From a checkpoint of a small transformer trained on Wikipedia: no biases in attention or MLP, a variant of Muon for these matrices.
Each number is 500 + 40 x the weight over its row's rms, rounded and kept within 0 to 999. Layers, rows and columns count from 0. Numbers have three digits each. The size before them is the row's rms in percent of the matrix's.

# layer 2 MLP down, 256x704, rms 0.0749, rows 78-151, columns 440-527
097:477618551510534487567481511543528482561453458512521537503493445480518552526439465438447589429523496543492491453538549473532466490471537489479510450535500467539591484429458486557474505473568508479437565518518543490496502508452491489407512491490504454466484509443429
100:548482489490469462401607506454524571461473507498570495475516494520489497409524499427505430506449518433506498465497492498512601567529495484458469470475548527494507532429524527410402461512460581509473558481527471440498549547481493481552501528457525443487518558461506
109:491513523505548524523519467590524500569500533499459544437496540491559462500454499587540562501533510536449453563478469422452439502520513525430423458466493500533476538517528469571546523480494534506512522542480550461508500423506576463454528471472542538514451503442418
101:526485509465432400431467505453450473475483549478506500509516510492520474492520503447451508512428477508470471474535458468499445555425401486485532505459510503489443495521469502535428501484481459489533531536480476583456436473390457533536488537480448531526504463477503
109:468480526510534529449460598455496454515500535574491449527441495539499551499441490549412514492441526526498520519540522434523458521494504483537496495489522535494503508482525476489456520458480545521450490429566490541535529484443529499489520490458554509453560508460507
101:452483458541428395504590438506508450535546532534465518470454416468557533431473457450548496559529449470485508450511498507473476516486460484484442458419497484484388530517501484523522504522487454483487488567500527430453486465438466536443491524438528508478499490487480
100:524468541510477411450490538543452510434485565502452565566547518467531505474446532526468535523519431487493543476436577535561502536491573521490468574491489399478522540520513514547500485535489492458461427511557441536463509533567526588474514572509465461499533526486420
100:456528543547483456545429425554503538502489485447548488483456474456394559469525480515515466466514465411431460405509536494546429578472578519499486465563478483529466480496540507422444501505520575535552497483496506490486470520484505486509566484474456506507540541529499
107:462496462545542511483537520493476460523561501509490472524518463470480469511552576456416478388458546523457476466482500517518456497476441525460526498477503512492544511517515524464603481491513535495507544565482494451541505534420467471458509554486507490514566474505502
096:578517470539508520426550479528511485539489426514490489494478492539539517534557484451490444553538493459508549479448470564562503475531496503465515521477461563593430418500530483559473475532488428499510427435504496431538382547554534449494384487558566493491513505496546
097:529566525495469474528503417466523446533442518539567516554509545558546476518471513476550431524484467507489451492494497499534470471554567490556455571495499499490453527481463480522512565532533426498467506450529479436486464592496501572477543569545433523427480510549493
102:505507537508490487507520537573494505569466479518463429514502555465561470478510567520547547509492501457504522435474505480515504406526507523499540491441496493447555482451461501485482461444487567530475477440478497553468493417546591541502502513507539565493517452525529
095:485526513525478549526448436485505482493459523525544471500447505419334491561626525597544450488500476589499500523477469519541517552537493513498522469462549447487549482496533539523537459507495495487481499557448471486540547482521447491487441530460403400520514495386490
097:458505535517473480441448569503499527560541509559493547520409487468461562519457495534535480483482461466495448486529516569514491434527439507484551505528430467535534501521481537462448476520556571541473474511519509516526529505502473443569495548544446538454509520516492
100:567467580536501526499543450551529526519564474465543470492400482412525545540445543604422521509497497479486500536510482465493485517475517465491496484547495520483429491467452548488511471474529503437502531453479548556498428544534521504467535581612543440500511512498552
099:431492420518559485551471496461508514473584481565496475473487490515542476495475473437538502451540512474509568484515443486591493487537460554500495499454521486457574565581489464527441524442511505502504606481471514485497487566517378545523482455507518497522496516445484
101:464503547476508488529495501458490478592486488496501461503611494493498592504436535482463520459531574556518518503508433594446594467499524497526467489577463544502529586461482570554497409537476523525550523534444516507487502540471479563537491534506461527483514493483502
105:531485530535509493487545460528539511451541530489532538509558534424555459457404466537459481538497425486460477474511491483560514517440493493486527524477543534510425488506496475475500566489442517505492550518497527463523528443474492568463550414509537518496496498502496
101:453502518508554533515528564499523512564522461528547516519515446517567500485511523499515521486548592526487586505509514479536554499474536514424507485499506474485540493526567432490510430480512442553502472535414471565516515450574508510494550499431530431555498478474478
101:499522507530508483494490460534483471457500503502485482475441462462496476491504482545525445531466490546529460506535536475531510478477550458456465482509487489506389542494460469492535456522481523473600491440485475602470463517514539455556529472568483552548449489402507
101:556485443523565530572532452548500448490461544438473520528483456501543605391601485440526516506476534494519465495454457553539531573385563504512521455437522438496423519475501456448486470491495425532524473521464425527514539408451398522476475487501480503531498537548454
098:438535490541571506507512550496569556532548488541495539492584475488498578537563521540582511441500519500495539547460517442486458479524501497516531478539492516452525446486513540467510449527520437534503500470582513452563474611438589473485558482528518517422573489585477
107:508507523594484485488531479435503500436542528504476540505467552475484548516531466577536409496459522473475486518526505452532505475433517486560519491478503547474472519506507587460582445538532477480483428446480469477498530455522415510486473548500447445472475478427512
101:465499544486516528491448449530462485526470454430471483438576517471548519431492479500467480467418492494556455501559486490497512535515503500490529475581476546525480501549505517510499517523533532479479524548420467548503514494482576494521430491482520508522466502491511
097:453465554485506435428440557474483513518513482467443548451439464553457491524577490476499441484426515502503493476508415456458566469460544522515532449450493463514503437454480456486424540569476486553513501525516461483509475465499458486530454467513469467527512507549531
097:467438466525533477406530493530493511586532473427446520529522503524493504485461517511469577508549534558425520465502535542474551494542512477550548494477543481483545460603486501500473471397504527521521558565491432497463496439522516528567553555487526561507513496504562
102:456495496519508467516446486526543515520491443504562501457426497545413462532563569482474452510460500519452487513522464479516505481519466491442478547465482502514515503559571539472498431544500585485484485497511547561448595455544444536528527529465470466409522443590439
098:543519505504534472433450521517480502506519420529499493512519499503511528509431447483386517480443537599528534544478443495480509556493534557490500524528480493417496527533535538471452534504472518454550457412512485416531485449471495487486539484412508513487462506470572
107:457431490546467497517514472514467524456618540528463479454443494484493469535461488527505534534459487576442476488524503464543540468477499530465565610523523569521551515499479437466509505497531485512517470473529542496484508473446377473541505546463481416497423524499470
101:499470519554658534523439510470496503486449451485503491501430531487440515518553549490401495473490530448523547531487508488508467499468468490395477497503510463496446503540470531503488492544519438530535419587485530499525465518524522544508487546458517510546479441494542
097:479523501527455524509472528415533466472460562529553571518446503502517518553604580537484533467542489485537596523452497445442482479528453477442458537501456562536537553528457459553416495532424448480471524453488536524561544530499498601463510504466499517557469490509551
097:540469480486508467543493470487548485434522527499497519528575487523501521455507467474533474457520509515557451481488514522531546486536532533500510590450496451499505472487517512452451430558471548553540543455512469555448554459547432554533547508473532550472485485482505
095:516510446520507523522439531520451510565520497513523529534398499535512486490472490484555501440528449436499521524515583488504496516488466527496520549537517524515571528539491472573555509486494523500503492450518524471524421603425471502501522527539550515519525487536521
102:477556473425489455481504500491501493559542515481493460421513493562464536481457567502500501508508549564479499456434515454562485483525486507506506520485489452454503467461591474538526533435511514489515390468516539535505463543541555522496449509467492425446507475454495
102:434519479470557503393489509461508481534528551532477606465534510502430493547528512499446489535434509481446459518467477569530483500563475502567533473441512489531357451500525485537479460489522501512449567521498455488509485479514433527504527511528533571508624482559432
102:460525431488520523541423511478530545555478450445459501518496363529542497510496463490498546514494443513473501494524532458462520531552491484529534502523509503423376463476618495549498494606515497500496538485456532538490478487449423463530467498517479534442561509567562
106:487441392528454462542543451588551516493462513532513405555473540495467503504491524519583558477514425445523571507462548506594511518453528496517496537525483480471427476479492518512497507548482497483464565452553521548518463538429518453485513524446486466549531568478519
099:463565527510451506496527505481482476551490512482437476509486505495414535492483551561636544485516552472544508477515509531548446514567517498489550482474491560494515457498517562516497485521518507511499515507487523484503565553586452508460550485548459550495497512547456
095:508528536474474472544433483509542512568512481499415399442547470529609571509453497464603487504565470481498523528492463525528484495509534537491477572472498516527525487495540541480490432504537501446478473424509540507480553481523520553484478506524505491527486488541474
105:462571537512539534472478528558562519491636456552511521473462459537529468549532476529458458478487510497501467589525482447497504439532516487478552476544492534493514511503524532478561489413508546530552514423509473508496492595416561489491512509492506530511469544515511
096:563478480439377518505579448519466513529418490471514506521544566475532516543470498548553514476506484504534540465467534491510520501471509469503558437453487484455582529497568540535450528553556443502490511462577494569494498445558537467472524538546507515472509487483488
094:549511493455492419484555493518585519559544470493570504558515489494414506501557515498557479456485518515507517537464558524458488550444447499538471494469550485492492501511528532608492479511482534514497466511479490513533485509506579551508582547465459517460573489489454
100:462518502517457500500487489480483504517467465474516469452452505529511515454450544509469426543502557465468580513552545513461526519462447525494532556538485512531413535436489452477599484500500464495482493582446504586513465488428538460541459541464516533445472448400487
100:464449430475535541543526573556502449448517524538482486536525551510544492512462521533473544485506523469552567509518356524455468558492462473568492552525524469538426522520476503594522527540549475519523553532581478483481481484533495543461490465542491544494590471513526
099:450448497537549516455474593427488529440535473537496478467485531483517410475617514547431454512497569462497490535500466505552485464534493486450497475513458480505526482534528570523563517541513472490549518441494530522468476457464448499494489524529513477504520494513480
096:485526563517559462450495499498494535475539453499504496445425430484558531524540548490472507420467526526485549474455468476519550549418461543457499541527478507510483498384488459481511461510440549532481500508494464602488516460550530516468551505544465499440540500546463
098:492505492439535481446475440498457572540466487453576505436493505465498544547535440528525459526511538489531485530501521486522532492510507452525485454518526522570510503517572491498539503485468474487539518485516493490544498503566501474524493520488456485510544455524493
099:497411572473493477481525515553454525476504490539545481491494474502514450549507534489574565502468461536534441464499511530455464448502465476523600490486491480477489455450403443539507459474465484530495492492455520424476470530475528554470553492519548571503485493441464
097:542537532540546548493585485483519529534490517497539487534454462491493502564499507480455540519477540481477466507506487529535540519445475554573507460496444492475373543565509524507512468480550508521545475490460448489501538463431477438435517490469515517512494461494533
093:483520537479525522586536539530537470497577555526477506550516491480459535504517510568574533476470488487551532510441525451524488482458531538501489495460544447381442498472490493500495573509491506570484435500504522506472487549516440499497458547519549560544508472453478
101:528486498500540464534553517484490501526455557569515478544521401518567556481485586484492569486534507466507556452484461498564566532492509479517569514495474506490470487461501493521588504468564520545475489501464522469498477534467407500525525496462547583510544573477530
093:473438533487463476487558494525455443552460437472498415409494571563550482469547546478564452516516483469543486506517492511575474473507483503405514497490550525567465486475448493605486499519449485549519546406533494553540552520518568512416481500536498495483471470494461
097:445499489541509500544571493545515464540485450496512504462481509484496462471455478509411523515434485473518496529538496532521521429450568501444487513568547519503480440465547519539536558444473394546441478491505538567483492478531574537467495523422517481518463594518572
106:557532509484496536463528499445566506508571544493553509534512507489511475484457459470469501490486490605516526512502464518458532475508529500535557533494495568566428467450533515537373499476516493544475602447457478456484442416473514558477495500445559525548482541465526
100:466445544439555431516480399536552509535473538505539449543492505492547529484506517495487564479483497486461524520484551515499469526519507499478467539521474527546612483471489499562506485571480532495486471470479489487491461498510468430492545481551526411502507525471521
101:429451551452485501530476531432559538494568528472462530494527497476512484442573503479533456512545478485479463488472419505524512579496499489475542529463480467473700476494531487511435492486510476476535515501457493433478434543547482490514488531529530471527578451499582
098:507522515550595499496414476488480519476467524478551447515572507526537528453403487444493534535551496505533462461454441449533465448552545480524533501487544544481487473493458517489481464532526432561572501493487529520455518523592493476486472430459490488524485539466502
099:472529524504458527509501493562455500513434462484543488519524544499488499460537505425538473526506495466491490553432468475494528494441462534539527489574444477490417627429487497502537542541495492485545535439547473592508445521473513407533551468541497491537516464568449
097:483557522447457490489456546469534509546480511551482530540478511566503470513478512508483449444479427525440530484497475486472475447538495546494533571511563485461442515565608504490460454470465538554448432462535548520462495546541446491567513482565471546482467476487421
098:506470503471501523487538483425528436430514501443489459551570465510494459469391484441499488506480544509466459496498481543472570507466455492497519531434460512454455527503464503475465480544484473474494540500510480477543573504549521459503440485446473502519513477489441
096:457487510523413519482541577485510535590426490499477508551414554481569478479508478510482538527506508509496512503473552546450536556434495511527453488461530484445500527532555523485519455436517491463500490430475499598491602432525493479523494473501491486553512502505487
098:484571437457470578466560463533506511512511526426505419469506471498472494455468524509470503456471525481462452522518512487539542480504549516531474512471467530520447456547528526531480404523495496498436463530413539552485509505445641433508453457507468477495514471590580
094:551506518476445478471465526531483486451501510535492452558536469493488451560493510540521546488491559512555480497491463466457481581488555524494492504500493537562503501465461521443568441487542494461499421544527508536467574501437516465469505494506527518547494504456554
105:560538438468529548457513465526554515499518492430495487458483504539475498474545501429480472541429421570422464462503477509405538492479491482511531508478492436524480501543512513551515478554450542496486508461483436483450530457517528507477469517461539579468510484468554
103:528541491529566474511487488557500527455496532494433486487577570470487512510503510528562505502510544526476563510528504465523556548485485471435487535523515473477576455439550457605513455521540470496470560432554514486532479548507487453494479431495509456541518494495511
099:551550562439509449549523481504458541494458523505507501500453517476517470482497521475448528482510486483554503443546463473447437527541501537444541464530551467482443482521549494568521456535549520528405561570578461510501484556568582540546516543417472495642517554462500
105:455486497477558452507496456528538475539526525402519492491502512492532512558513543502468469502459435530491514522478510524541508494437486469441514502521497532469603521540536453455567483448502422411454467484517505467558567466498440496490527518492524527480553515448480
097:499490467494508474473496490530553563546490457461521561509549502515491524544495536430506470515524522496439447404511450486462526483446527469560463537491485508505481437471542462540545525477573523511470476498462494492517484486480476498524509494499537590498434510487493
096:444503500520459482527467439530485486502478475524480436517489437509543530502553496443508512505553546492517465524473440507502499444481529499453524497446486498480512537529527474510531465511526493472415462435496489488534491524506493545462505489492485464532526459516440
099:522484533536458478523444528517510554545436563516499556502545457531488461480529514592450545482544514450555551465574483520580454490605523482575549565477503403436467539509501464532471483514520491574492457530463465509503440521476504507488438529514522459473451529452526
105:465488488467472570502561486517496511580530567528477487522452533475521537503562426518484506520519512483467453468491520567496483501515486511526535527507466471472535493499479482553487581488477592475504481511592487535473531531509496530498459459544502489540444554412554
099:527482474519528522491497493496545484412492550487536520531444520534486522482536506467568452446507503466582487476519475513551530468475420478553513496596482522489570535512488483475601538486465504500526539459495511550511492481438459467478461425507492423529539510551527
091:511478527455532435532537435535515498502468479435501459509544557527507478505567515526434467461490398546528526497524542553500449475560494531461514521499478471517525471460516544502490505483519501485413533540492460579537458504504502507522472424484507460584529465503505
101:498532463577475454515425508483470511501542479514464511580473490453465529484413536512540477530540495510452516497477502514429418444585481508530567528479505470449455516527532496439535477463468504478520507615445513487477453432512494476534490498516465552477463508488516